python train.py --n_layer=13 --d_mlp=128 --vocab_size=2048 --positions="rope" --rope_base=10000.0 --rope_fraction=1.0 --attn_scale=0.177 --bias="none" --init_std_qkv=0.0228 --init_std_o=0.00447 --optimizer="soap_variant" --warmup_steps=200 --decay_fraction=0.823
Each number is 500 + 25 x the weight over its row's rms, rounded and kept within 0 to 999. Layers, rows and columns count from 0. Numbers have three digits each. The size before them is the row's rms in percent of the matrix's.

# layer 3 MLP down (transposed), 128x128, rms 0.19, rows 78-127, columns 0-63
092:497500481479518490486470545466518477487529471522480467495504470481487522476498518492489451493489439461519500514524498539519463524506513483472470458511529465495512486500505492467461513503468494
098:501479532486495530491511550456519447483523470500530509516496464486495522462519512512478507491480525549506502545495473483517513535462516533484518485458511496534479467498479472522498440460505514
102:539529536500527476482447456454513476475521509527466473483474494514487506516505498486532480482466550488528479498515468483503476496495515443493475528525497500496520531529493514512450455507486500
108:511522491494513468482502453535496537485489465495505465435488517500522487520472496507504516506500480486550494483509517486498493467430479509493476515517510522487484491541505496516497463452511524
096:511502511529507475520554490500503482482473470509517495523484542527533493531494527508509516465495482497458501492495499485506518473510523533511465500434518491519502463541473516500490493489481529
090:521511485538501502524523509482551490486519447495483528440458520482476511517490536460473489521507518525472479519519522486536486519515464474461507529546485509470508509505532493480512493515503480
102:516511534501483520490504485524531524474514511541452478455480463496506480488520491522514527493461519499496473497493501467481496534445553477501474497491537504557480477479510516468505516517522469
108:489508516450491502498492475493528494482474510489485463518506501513495452520464491500443496512473475519504483506512446446479520540487522497515548497523498475528458493507473454504512535487518518
080:502508499476529438476486444511490508526520432523481524541529505451509502496486539557505487500490506525484484555501485505505483474525510400494482489484474496514506498498497515501516507483496509
099:547501436477507473439486511510500471487519474465516502507483493447476514492496517518481468483480473495488505556493522523503534487501511466508484476488483466483483525491496514539494510495513553
116:499479517523436431509495475565515510491499448480499519484542492525450498498472517501498479502508523474530475520506509502488525522501504526495517451469530518504478474474484488508474503490502489
094:478531524478501464511535477531521452468502526503467465510465510450507494445455482478519503479484547502474464500499505491471525527494476485489484500524495500468507481508485499462510462494567497
101:476525520450485469490523513538519497488486487499507511502512437484508523463496488472499532512502516490535530492507481469503561487546499508494435502497483484567520493496503480500511523475501474
110:488463471502510466487475480497494485505497524455499491533542490497482490523535506504480477465525528436468458516547513509491490453499517460500552512512489476513512473503479549486498507452463509
095:489526504490510487510493497508574506522474492522444459542525534522520519538489518473493482469521532478495480540542495509485515537485479468494522527507470502452563521539515515498482501474513471
094:534509507529481503469511494514521466503548477509555460468515513485510504478490484503503565553541516481510500518511495494467513492491527492523512499515513536455473490448477510504467492512461479
093:512507489538501516510455514519474539499543491509470508504484527482503527497511523476496500475519525471498471489501514444462485541489502481509438535500515497526450498461544493461497534502534483
099:481505508477507491528493501482538495465479493452497539470508467500501462480488482544468487514536488498477526501520497507489485552473553500425453481500535480524483499509489547489505492523468564
094:487529478513525511534537498493541564506456479495500480516501532489488534500539505526547493500486508522488449484507568493481495513503508534516489484487503476478533489484496513513496472483503469
088:531495487523501520499481517514477457498503477523515509545497533485487491512483473519466525504456494502470452527470514509472478492486501457521516520451494538481540469495488496486484515489472511
096:486499504456511481496486489464519509493488476469483444484587524508494534523514530454459509479499516520556522495506510500489495490470482519502493523509506462502491463499494503491475474493585497
107:465462520496489479501492496488509517495469518475519515546460533508515472534485486531489530457496514502512495462501497498534478540495480483475465488515446480497497481530507559531490480496499534
097:465448477540475519487442484513516490497500487484486499536495492489511490518522482490512521539519524490516480503472461489500488507486463514541508512525492491483481509496531514459469514517534483
095:508547509538481543501498501513459469522512503531523526527540522477521457480514528493488475511513471509491489519512517529478536495525485489463504511498451466522515462492504476514484530478551513
097:505541494470526494459528518518480515531471529474539497507542476492452516524500511487531505501474534449521528506562518494469473520480510493464497483478521525514530489504483482532494481531469478
094:466518507509516482510500503535519526469521502519528504493480494495500470548478495494506463482466494520496499551507517483500467473466476475495485522523520477521503478489459521552510528525514464
112:484506522451471496498457543492518499478527527533528493503522503523501454480525512517478529474526491510468534462506482517452481484533484504509533511524494508562506500494494492484531516520540501
098:473431513554503496521504531517524481488485483471459497511489509543479514509506520501490510502463525529542552510488524484448469515489510485514546492543504534489455508524508469543508456489505491
092:511513487535516501482478483515507479513465491540488465509508495425485492471489519514528502468488499543488482486474522458501476520531516459483446495447524463475482522497517487518539528507508514
096:495493506456501512496514464537501543454453503464457503493459524468530494506455527479522506514549466522501513463491471494492536478490505515509508486459480506527485549541542457498490464489521474
097:493475503481506547451503514492519522516543528490506498480480512501494520520496528529514474512528498500455491449490493461487526496540508502478568533509521556530476537502486499516481509500529521
094:520513473510462505525453492525507496502467508532480509537493455483478520467481511510509487492503499489536549548519483508539492479523500489502524534540543524492485505425504453527453480512493504
108:514487489489485532481497524468444510528479511546533502491490508515481510497520495522510513458491490501474477503482448483540529510492480487509462499509489498499492542483505535490509545508484522
090:488516506505460488514488473459510474488480519493534485482518498476506486485500487447533471506499488495533509521519463477473454527472499537514480537534510522512477477518532509483515490484449537
094:521548531520511469514540505481577531464504467482482485493532517473510485549527523495489534487522498485484510488521469477480490506524507471500491514520516502483533499507501473467512480515559529
103:516486512512491504510517491468434522493506463499527507467515504493486534469497540532487506466440547496515512484511515492478469503526528509508458487493448489526510501483502502538498536525486499
095:461524565476477498508487498470528533485500506541534487495523490500482506511472500468467522508496520493514498479461525489488520478484477497483509463558510509553476451488499512465515508468510502
098:482471500445463498525472487515487516485448477484482536484510488471473517497494464503510518496506495490517516498455496480496514507479515421515541540493504517478496530493498545475526488516479479
100:547497495490490478466522501508517534471504445499486478508531453440493472519545514502532532459505520488472473520511466483502503489524473458501492506487470531496510518520515482527474488513485510
109:485430475528484488484475520485540478472487518506464483531450496516521527494498544465516494525532517457490485474477533512510473503460490488504504494487488496528502502518492467515515517557506512
095:532499546487487546466508506483491510504486494555502515490517509433525480519509505490529484486480560513543496538493494430506517501469482493507498487497499535490489525503478512508503519488544489
108:477522521481523506544541473497488472563521476469509530505503429530507453530503532456510472504471543493483494508518482493506512501493516486516528510532517538536464495479490545478552520546522474
108:506471489449516534533507488499522548490507479525509440499503510483538509502509477534480548443530505543497506518476494506501505528518560485547531458510475519492493527509477519500516520483518527
096:470501488530482519444487488496472521485529477465503542464418487488495479458466520532512475491524491497494550463476477495472476484510476475494506482479559515540527469512511517472501505543495510
102:501506492482536453527521486526481505497483486461486465521472523507535521509510519488501496507534513504545507493525487527492479495539515472522559486502499517529518503504455476523488495462510512
102:521461507530497518513467529535464471511548502490523517495472498470487481485473474574488499488482485510498477518468492515481456495522469453472479540505512425473459519519498495490509549447483495
107:559508517535510507501496468516544523521499492531477512521475517555535474496474544504519468489486499521520507511453512521496493499457504493508511486480461496539447501519521513477513534512499497
095:465501506510480440535487486483465503499460501553479506522516491489465480517499489493464540473503492458494481543503490519535517511513466532501475483490498534538519542497515523518471494493434482
097:503527529508463540501509469528487485462505489493511474433534511511520509501501462529513484478532480491506544516502499453454492517498506493472484517499508521499502490467509521540505516471540539
099:565538480531496490473532511522494481496484529508532536496545444492478536513537540482546496500477514442490507513459471487497482527505491499513515501501513489479524479547489499486468498493488485
# layer 3 MLP gate, 128x128, rms 0.21, rows 79-127, columns 0-63
092:476486500494542525489490485453503541489529516517523525520536488465486545508482533530491479482536511528491521526470471458507498481509518512517518527468536472522463510488499484513500537481548521
093:520547505484511461504495518505499496467517510498460509480478519511505533489516481492484480489437540530535531519484508503487486494508496464472455530505520502488524510516504509527502448525520465
111:477553546477506512473501548494487502524513509485487529532481480492481519559483514501505504509502539486509484513481495503490521536516523474505552475474485527544505537460500521468487507519479489
105:460451465464523525532490502473511510513498482508483464466502489464470510494559519490490494528504532462521484505538522516481498499453457456507478485532494475462512537515539455489476507481512528
092:486519506445480516474488506512532538499467475449515516506469490509516495517477527498504513484490489508494521483482506479476443492473468486480494534544552450533502511510541476511548512478508526
117:529478536505513507488508512524469545516467490496478462440471481506549519494473450516464491450519496516547491482458510469481476475484502525480511492480482508521504496523522530513475521501489509
107:477494500521493508496497513477473506452488531504531494449477512506526490515514478488459495484527476497498522465539476450458528508458509540482486472530478498471530497510512462509504478509496512
087:520496479494477484541500520487488479509501511519473496509460471507509494466537483458513518517508509513505535457481502488539477519512483514524504461478535489504509502525537500525480500491504487
100:501526486518518517502503505494529461504503477507480472499493473519526530475512458492530526472485473503524486477496462493475459479479528555475509490520430518517528492524468485510526516515476516
118:533535469510488477508492489545526489470481467502511487524537454513512487505440467471536466553529494469525495519517537500472515541506510541481520505470483494485465443477484501488472488481511475
107:478533517490505489470475471503498496520479493500539502497537517488464550536509512516526511523456514499512480513494490492509492522489532453448476494428503525527477473491453562485515482523473491
102:478519501473490497529465520506463506496525484505492484507489488489474539497546469510435501485484524495480465502479468464477478518504539493450540495481522450482497487482469510524549515484498447
114:495486508524484498506457499500532492508545475451504523468493481512491476492447489513511491497483536555529511491491516495454507488491495519519534484491525504510492510477516451533510547476513508
094:508463487496508530494492515526496516494558468517524438529479446532500489483468544488466481491515524531489477476499500475528474500522527498491476521469488458488519503449529492515499450504475471
096:468548543467475506519516509506506474527515490487511513490503482499438511491515453495499483533486476544521452530489521550499547566476516506496538510529539511506521500491518476482540497473455512
094:473499512452495553518484465518505479525527481477527489485491514510540524506507506484517510516494511485498494498520522454497493497516502476466515497538506409464435511506485506512497554503489483
096:522478496528529511473487480540483512549527515476537496529504507476508519516539492480496480528453488481510551502494481506514518490505455476479546526484511519495469498499482509511466469497484472
095:496482473519486511530482494507511520501476499513530484488487521522483485505542521455523470456536519489506522475505506558479512473516499543498503476516488487469507470524500500505526489445511554
100:494469495487519488509506525464451464504523485499513512488503519499475494499512485514460492525453484482488499501473539500521469506486459473463523484477498508503479475529530515517493448476522496
104:510495553518526494542508531491511480535541488518529510490510482480522461495501463461498487519538464541480527541500501527519508509563504485522542498471524466512486450493502514493488494544476485
106:502455526533488487501534500478443472494521512509463539531524478517515505527496512517482453517463503473514480473481530525469510488510497512498526499458492492528518501492477459520463464500535455
096:491537485507505520477513501486517508478494526463508552507502502484459545526493488496495498505524474490549506503498547560463517499514498492462501514479467505479541530478477538500495482533493482
100:519530510531536486477530500482478516490521493470475493475531447519529520504496452520494453505498496518509512497492468513496456511498493485479480474480490500504534540490529501485481501516484503
097:453473484466490495518510501500486482518486494562497495523465489530509489503513523535470486542516483505540487471514517493443536532472493527468458526490479533477466504497481521486477466480490489
093:483485482479468518480531556552503467497483529499499471475509529511492513493442509549496470517504546464491497453497533538514521517493492485513516432502498467506478506532477501498499512461537512
105:488498506483470506495515508502509456476512489500505505501515468482539484524507502515472475496516525512535509486463485512525472493493476464501514534514509467528519518570488429517555497483512490
087:525495521465556502471462493499490544486498508497497480461528490486522544510474500485478520461522435479488487478472452494490474512567528496520494502492527478532499503487467520501481520498518494
097:504470493448510483502512522445488545519531460526478503509520468526515459537536480499484549486495531512468466491505461460522456487508554513532512472523464500499532483467488490509550489515496471
096:525494501496486497438532488499492514494515468483517448463529474483524511536526480495465543538548509526489514506511509527490481512498518489471485467515527512464480513499495501519490530498506489
093:478502535480551533492474497456524478496450537478509495590532517464492531497501467476484472470487490499525514547494487536494521489494467546504438519489488477494493482512467478531525504505497533
100:487513494480489493540519479505481501477488507498493505502502501521544501534519482483510509481470482503575428525521523493487461513467480509472483504548517505511518488551478482539491471459573519
098:535511489506527517501489486463511501513509561484515511507490512512505512493522465506492529455520496506517487522456464478513457523500461506475424502503528492535481514512452481481517494506515531
095:471478502463527516504499490473504495492489527516566481487528543487483505532519474473541496504471496516502494514531580546501489478464492514461477523518454490504503483537493489529492451469483506
095:465512511536493489485508491493467490486501515485535536452536569431513472498533489502503522537492514508490480507554508458514517503476493508505478510499499471468486501498481539500506459464496487
092:464479510451495529528476491493529487488496584454507502527489539534500471512518490496518452527488465498527422511481490461461503503479452507496507481487512506488493529511532525469510494512499501
089:496537483496492535501542500471507425502526520481477493514496468497496488490541472479470469550531497543501524524516513467534483527498515511462485563461476494515509533475456486512487511503464484
099:494499471548493503488559492511527510497498478552490528506506496492508528491500495539499470539503505502563467457530522489478493504475457522479530533466549445480484499480487451481537467485548484
093:484486510521500479524537501507510518473540482484543459455497507477508529532497490514514475487506454527470487466508517512492492456464446526510508505467535532530487517534471491514471509484536487
108:462468480488498502485554499480511525488474520531561520487482503481471522495500472505501536470469490499535476481506513546505489508504516510486502493451457471474509486535516512522567492498492487
095:495455475506489496500553527520496468513539548491503510453504466509534492496575508483545494506499488481541502482509509482521544541503461499519487477482475506473525523524474498500475543516519458
100:491489538525543519538486551508497469515535487510489495487516491520489518490506547524517488491509544499515553509483469501496528525467475476524503507458509483561464480497507527457538533517494499
118:436475519489489519485493493454480472500523536488498533535520495516458448518484526494527471511487475503526427503542467503486543503482460487511541514512482490516523523482498484499474481520521481
096:483546518519532492489452521538495466508549540486487486503564484507471492548485491485494500484481556475507467494500497496487552503523475497563500526501515481523504518498477498487532508484516467
094:480469541514505516495474492466473496498489548478492498501516510459474523481527529482474493469497512491483514450499530534492462475481498521460465509546503517489551526480575540501524485533486485
103:469467501542518514504528478523477515502547508522515523473523460497470474534534533476516491504480569497491515492484543498498521491478491508497482512483478454475474526473489493458507479517484465
106:476482520494472488531498500471528489506463508565512536503519501492511472558518484493517490537537517450536514485505519504484538543469497538485494493497408536486497492487503500485490555519503490
104:502454516430512509479494512529493493543502486529535498518501447494513518477458507485475538460490493486483487489479503485548477547532492477493533507482489540497442540501513501535556451512477481
097:469542539504545505501496521489472546484476506518477494499549525507530532471459445494488509493525496506518492496479487545490486465501473520458494484475516522520518499520483504499549472503484495
096:454490482487557520497502491454507550465525488489512455497491509526447521469464469526489530516471499545457507495481519522508479511500505462495511498472497513472532480465468471555501503472469501
# layer 3 MLP up, 128x128, rms 0.21, rows 79-127, columns 0-63
101:510508502459476497497480500525479484499517461534504488504529494509510488528515488484512519513503495499528506501497477521524492520448503498456520471510476483510444461541491489507504447504506444
092:532586512503515472527504534494503497491510538523474501479495523506512488487471478512500458480451505500505526514512505497491469514494516454482468534495513514522483526474502504527521475540522480
105:487530549507520483455539496495491506530528525465498512556502536513453528548474546534503497521491518466535469528484480513471536499531498464501526510491502539537511540462486537495493525490501503
100:464452464470518514505478506488491510497485466492516480477531478475487507509555553482508508517485521473504478510537504512479469477483483454512483486530516484466502547516519464493471513491497526
098:459485501513476495519513487478570501496458476435503542487497521493486501512520535456512465487504476451482510501519520537519518522520460475477529500527515472524502501485543470493529489523485473
117:494551473498508520519511493488526468508522534494516538545530506488475503476519537494546534552493505495452511515529475531538535539507493473496460513508505491475485521472479459463514482480503481
108:506482524486474532513469540480502523494491515499519497491481511501540468542528479492498512505509510510519493449531492434458525505476467516477492472536506490471508496513515447515484492498481490
080:490524473475510508515485521507496483529521509498497490542414506475489479459519525487534490519513502534506507502494516491516478514489486494466531481498521485532506527542501494486478480466503542
100:501540492505499549486503517509503469485500487496557504525494493504496473501453530483540541512454500499573476510503524481485537487494541502489473500512515532502471466492477527522505544457467476
116:494522473503480502506473506526522483469456476501507499486505470528512536517471473488496444523537494484538499495522534503460516526501535531518518529489499503481484441477503516529502464497519443
102:547463465525474504525546510481509498461522500485471491513489495511531469472510452491493480472530516510499521484497467505500511447487459513530522499549502476491518530504528440519503512487501534
100:473482498518486467455509502509513475510466533493501555512513499492477484495486537454543498545509492503532495492543548498504505528509471523536467518512482555509520517494517497514470499536503509
104:475521459476519503477519453471482509552510520533525509519487520453525490521529540467514491529497483468461488507546473493557524517511481508485492547523496468482531484517472516461519498541476533
087:472511487501492516538477488561520513498526493475505439528465453520489485457480515466430467495550514488475487492537505459532510490489474487497454538525472486463518497448495504495527467490495475
097:486553526473501523525507515510510474516534477487497490484488490507445511493521441500498502534488487545512473548487522539491537551487502508513548514543549508519519507485518464488538493487452521
092:486518512473520564508459501526499507527521464475484489462533498502533512485503474509468534512503454529519482516469515525526519485514506485475478507515522430498459519538520543524501501501528500
098:472487522497497503524487509513500554572515508515533486480463505480512533524511502478470494499508475473492483468493500527528514483460483489447499514508474496474499482533529477478493515486525474
093:486461486487490511523481486491476481476490498521549496506475504508487481459540529483540483510516505470503483495479576526469527503482542537476498466502452517459529504499509492499524479451524516
105:503480486494531477505500542464467464508503498493518503489492561506478482497520474522454489514444494485475526504480523520528481515495473485477521463476501511497494471543533509507504448490523509
101:495485482499512483455500470526496521482482528462468473505487484506454536492470542519511506480482542471501462479490514495466506475444491509489516473522466530495529522482477474490483524468526518
104:496500512462537523499486506496530541541453513505534482469480533514470509501512484538489570495519487546493490540493485475521488531491505472476514487529475509506494466511504509501532490481496530
095:477496504509517504485497458510544477517510513503423481535534460483533474463491499491503469488480505522528467543472476468530507477505461486474458525513479503505451497509514494489493551469527503
097:505505525528507487462531450494488528527488480498500471490500503496515511494480453504503457501511476516519530475515477490484455495519501490460498450489476505513509534484514507490456507502494529
094:515527511543494517464524501506538487473489492467491534492521493501475500529489481471489463501459506467461505518497491505552483493523520492575540482496514495547562521472510473506492507533489494
087:497480505528461523532539536515476469528500530518500483509479457521487487475487496492510457525551518514558546496505533534463549505490451477521512505526456518513508495493474497489509504464531488
102:522524528489495482506482516518491474545497499484483490498519457485554488525500492528504525513497548479552524500476501499512510505482475532515488505521510497539507509526491482498503520467507513
107:493465499531462501530501542503554504518486489475451573510476475545488485503498513514474482465480535566512538531526492512472497526470471484511517493528480525478458508508535464507506453486483488
096:474517547506500504490473513534458519528472537489474508484489500460505504489458507500492485510512482493516475465519508492477527530508470447444470486446526468485440504502500506498508526501499498
096:469501501524501501539498498491511484511464537507504563519468528530481507493473518506526445461489525474515498484524468497512522506492449524517506533493477497554537478537511479466507479510463485
098:455500454537444467510487487523439526515545459502528505452498515539498479488491531487549510526517490475508478450497545472500517519501484475503551514478504542517545522485505508490492479507502524
096:503509485477514537525489461526491524528511510526461486513527502559545509557537518530452502462483502530534452493502476501513455507474467465477479520504500508506484449512482507501487460497515485
111:518501459513543529480493492459514468534478573491544508481487509508505502503497489542496523489513492499502454512456445477530500500496483498488459512523527501537485518514458487456511496518496548
099:517538525547493516509500500528496507483520471478437525497473452495519507502509536505464505501519505511502507494497432479509512530535529471531527443505515480509532526468495483439489540515486501
099:492476493473504518508505524515554516515503494502485463541465430561504541506486485509496479463505481512521518479439502529501465495511473486492516489510511503538521508497522484506483535522501535
109:525505471513490480491523517478484532517491447518518509480538468479536535462464509477491522473454542516505522508497507511528469498512512480486517493506467488545489464473460494523501524523486476
087:509467531487515443495455482522521547502486498522509506514511509495504509506424536521530494488480506418512483485488477517467518487512481505526505442526510491508504490520528519457483483483528502
098:514538518500526505514490500493529512482554499488476504527538479491494540468487525487462522493466523488477496511451468483503515534538548460479524453497500488490472504444509542518498516539440484
105:514479500519488499517530516472512495454538467488505499461528506446522526515482511526539497463494507515480490514520481489511475450491489482527517515503490508527464547477494493477461516505505488
105:474473466482490501483522522454500467503506513524506504520489473494467529515523501512477500513523535506466491452532517510469466473467508535479514525461517518474551510510503510512524533504524501
094:518528472540525474518493482526482454476518504516477503542514450525517478498498481497520451508515505453507526459480448497479533485505544483519505477513509507527477527487497534485507494470508527
107:475482534525509491543519512512481453545513465518513501486485458510483492532505526437510470512516550524492488538503478475501529462490492509512517551538497497505443493473494523406532502528497508
101:464494511492488495490521502447486438482504534479497511518487495533458422519498507496533443516476474510497473502545460494487556482512480501504542547503473505528512499474470473493476483499513501
089:485482507485478512508519459467522539464467439517484530478437511505544523466504526528508497508518461513503524520486504504520454477482516502454496468519499503505511505496541504505487504493487553
099:524515463509487475506526504525515530472516451512503517490493488499526496525482498509512536524470481501505479529480467459483490488494532483513543514470482483492470477516407462511479514484528483
105:444463501487531503466537468507426530473539458499522505503472463494500520497508542520508493499472529476463519494522550495514488564498524499476500512485519455455490499524527474489489494525465465
105:495505512500506482483545494496462440536496527515501465528483487466501460489533487505494494544534496503483506453533495567499507496469509537491522465465509492473498464502476523447513499541516494
116:512463493441505491480482515538478489528499505532498504504508470477516493527473483465477540479505496510494483519490516494542521520542497508507516505472489550492496560497494501554544480465494452
104:527515485503492452545464526546531465511475496482533504478480509505482479491511522443530491508503488490502453521524526463525518486500500520514486493535518483485492505464508497489510537493541497
093:504514488482515506507475490459537555468513488500522443505506518531462547454451496537500545485495503532454521512486518542508474509478480462494497520496479508480477504497468471531494502463509492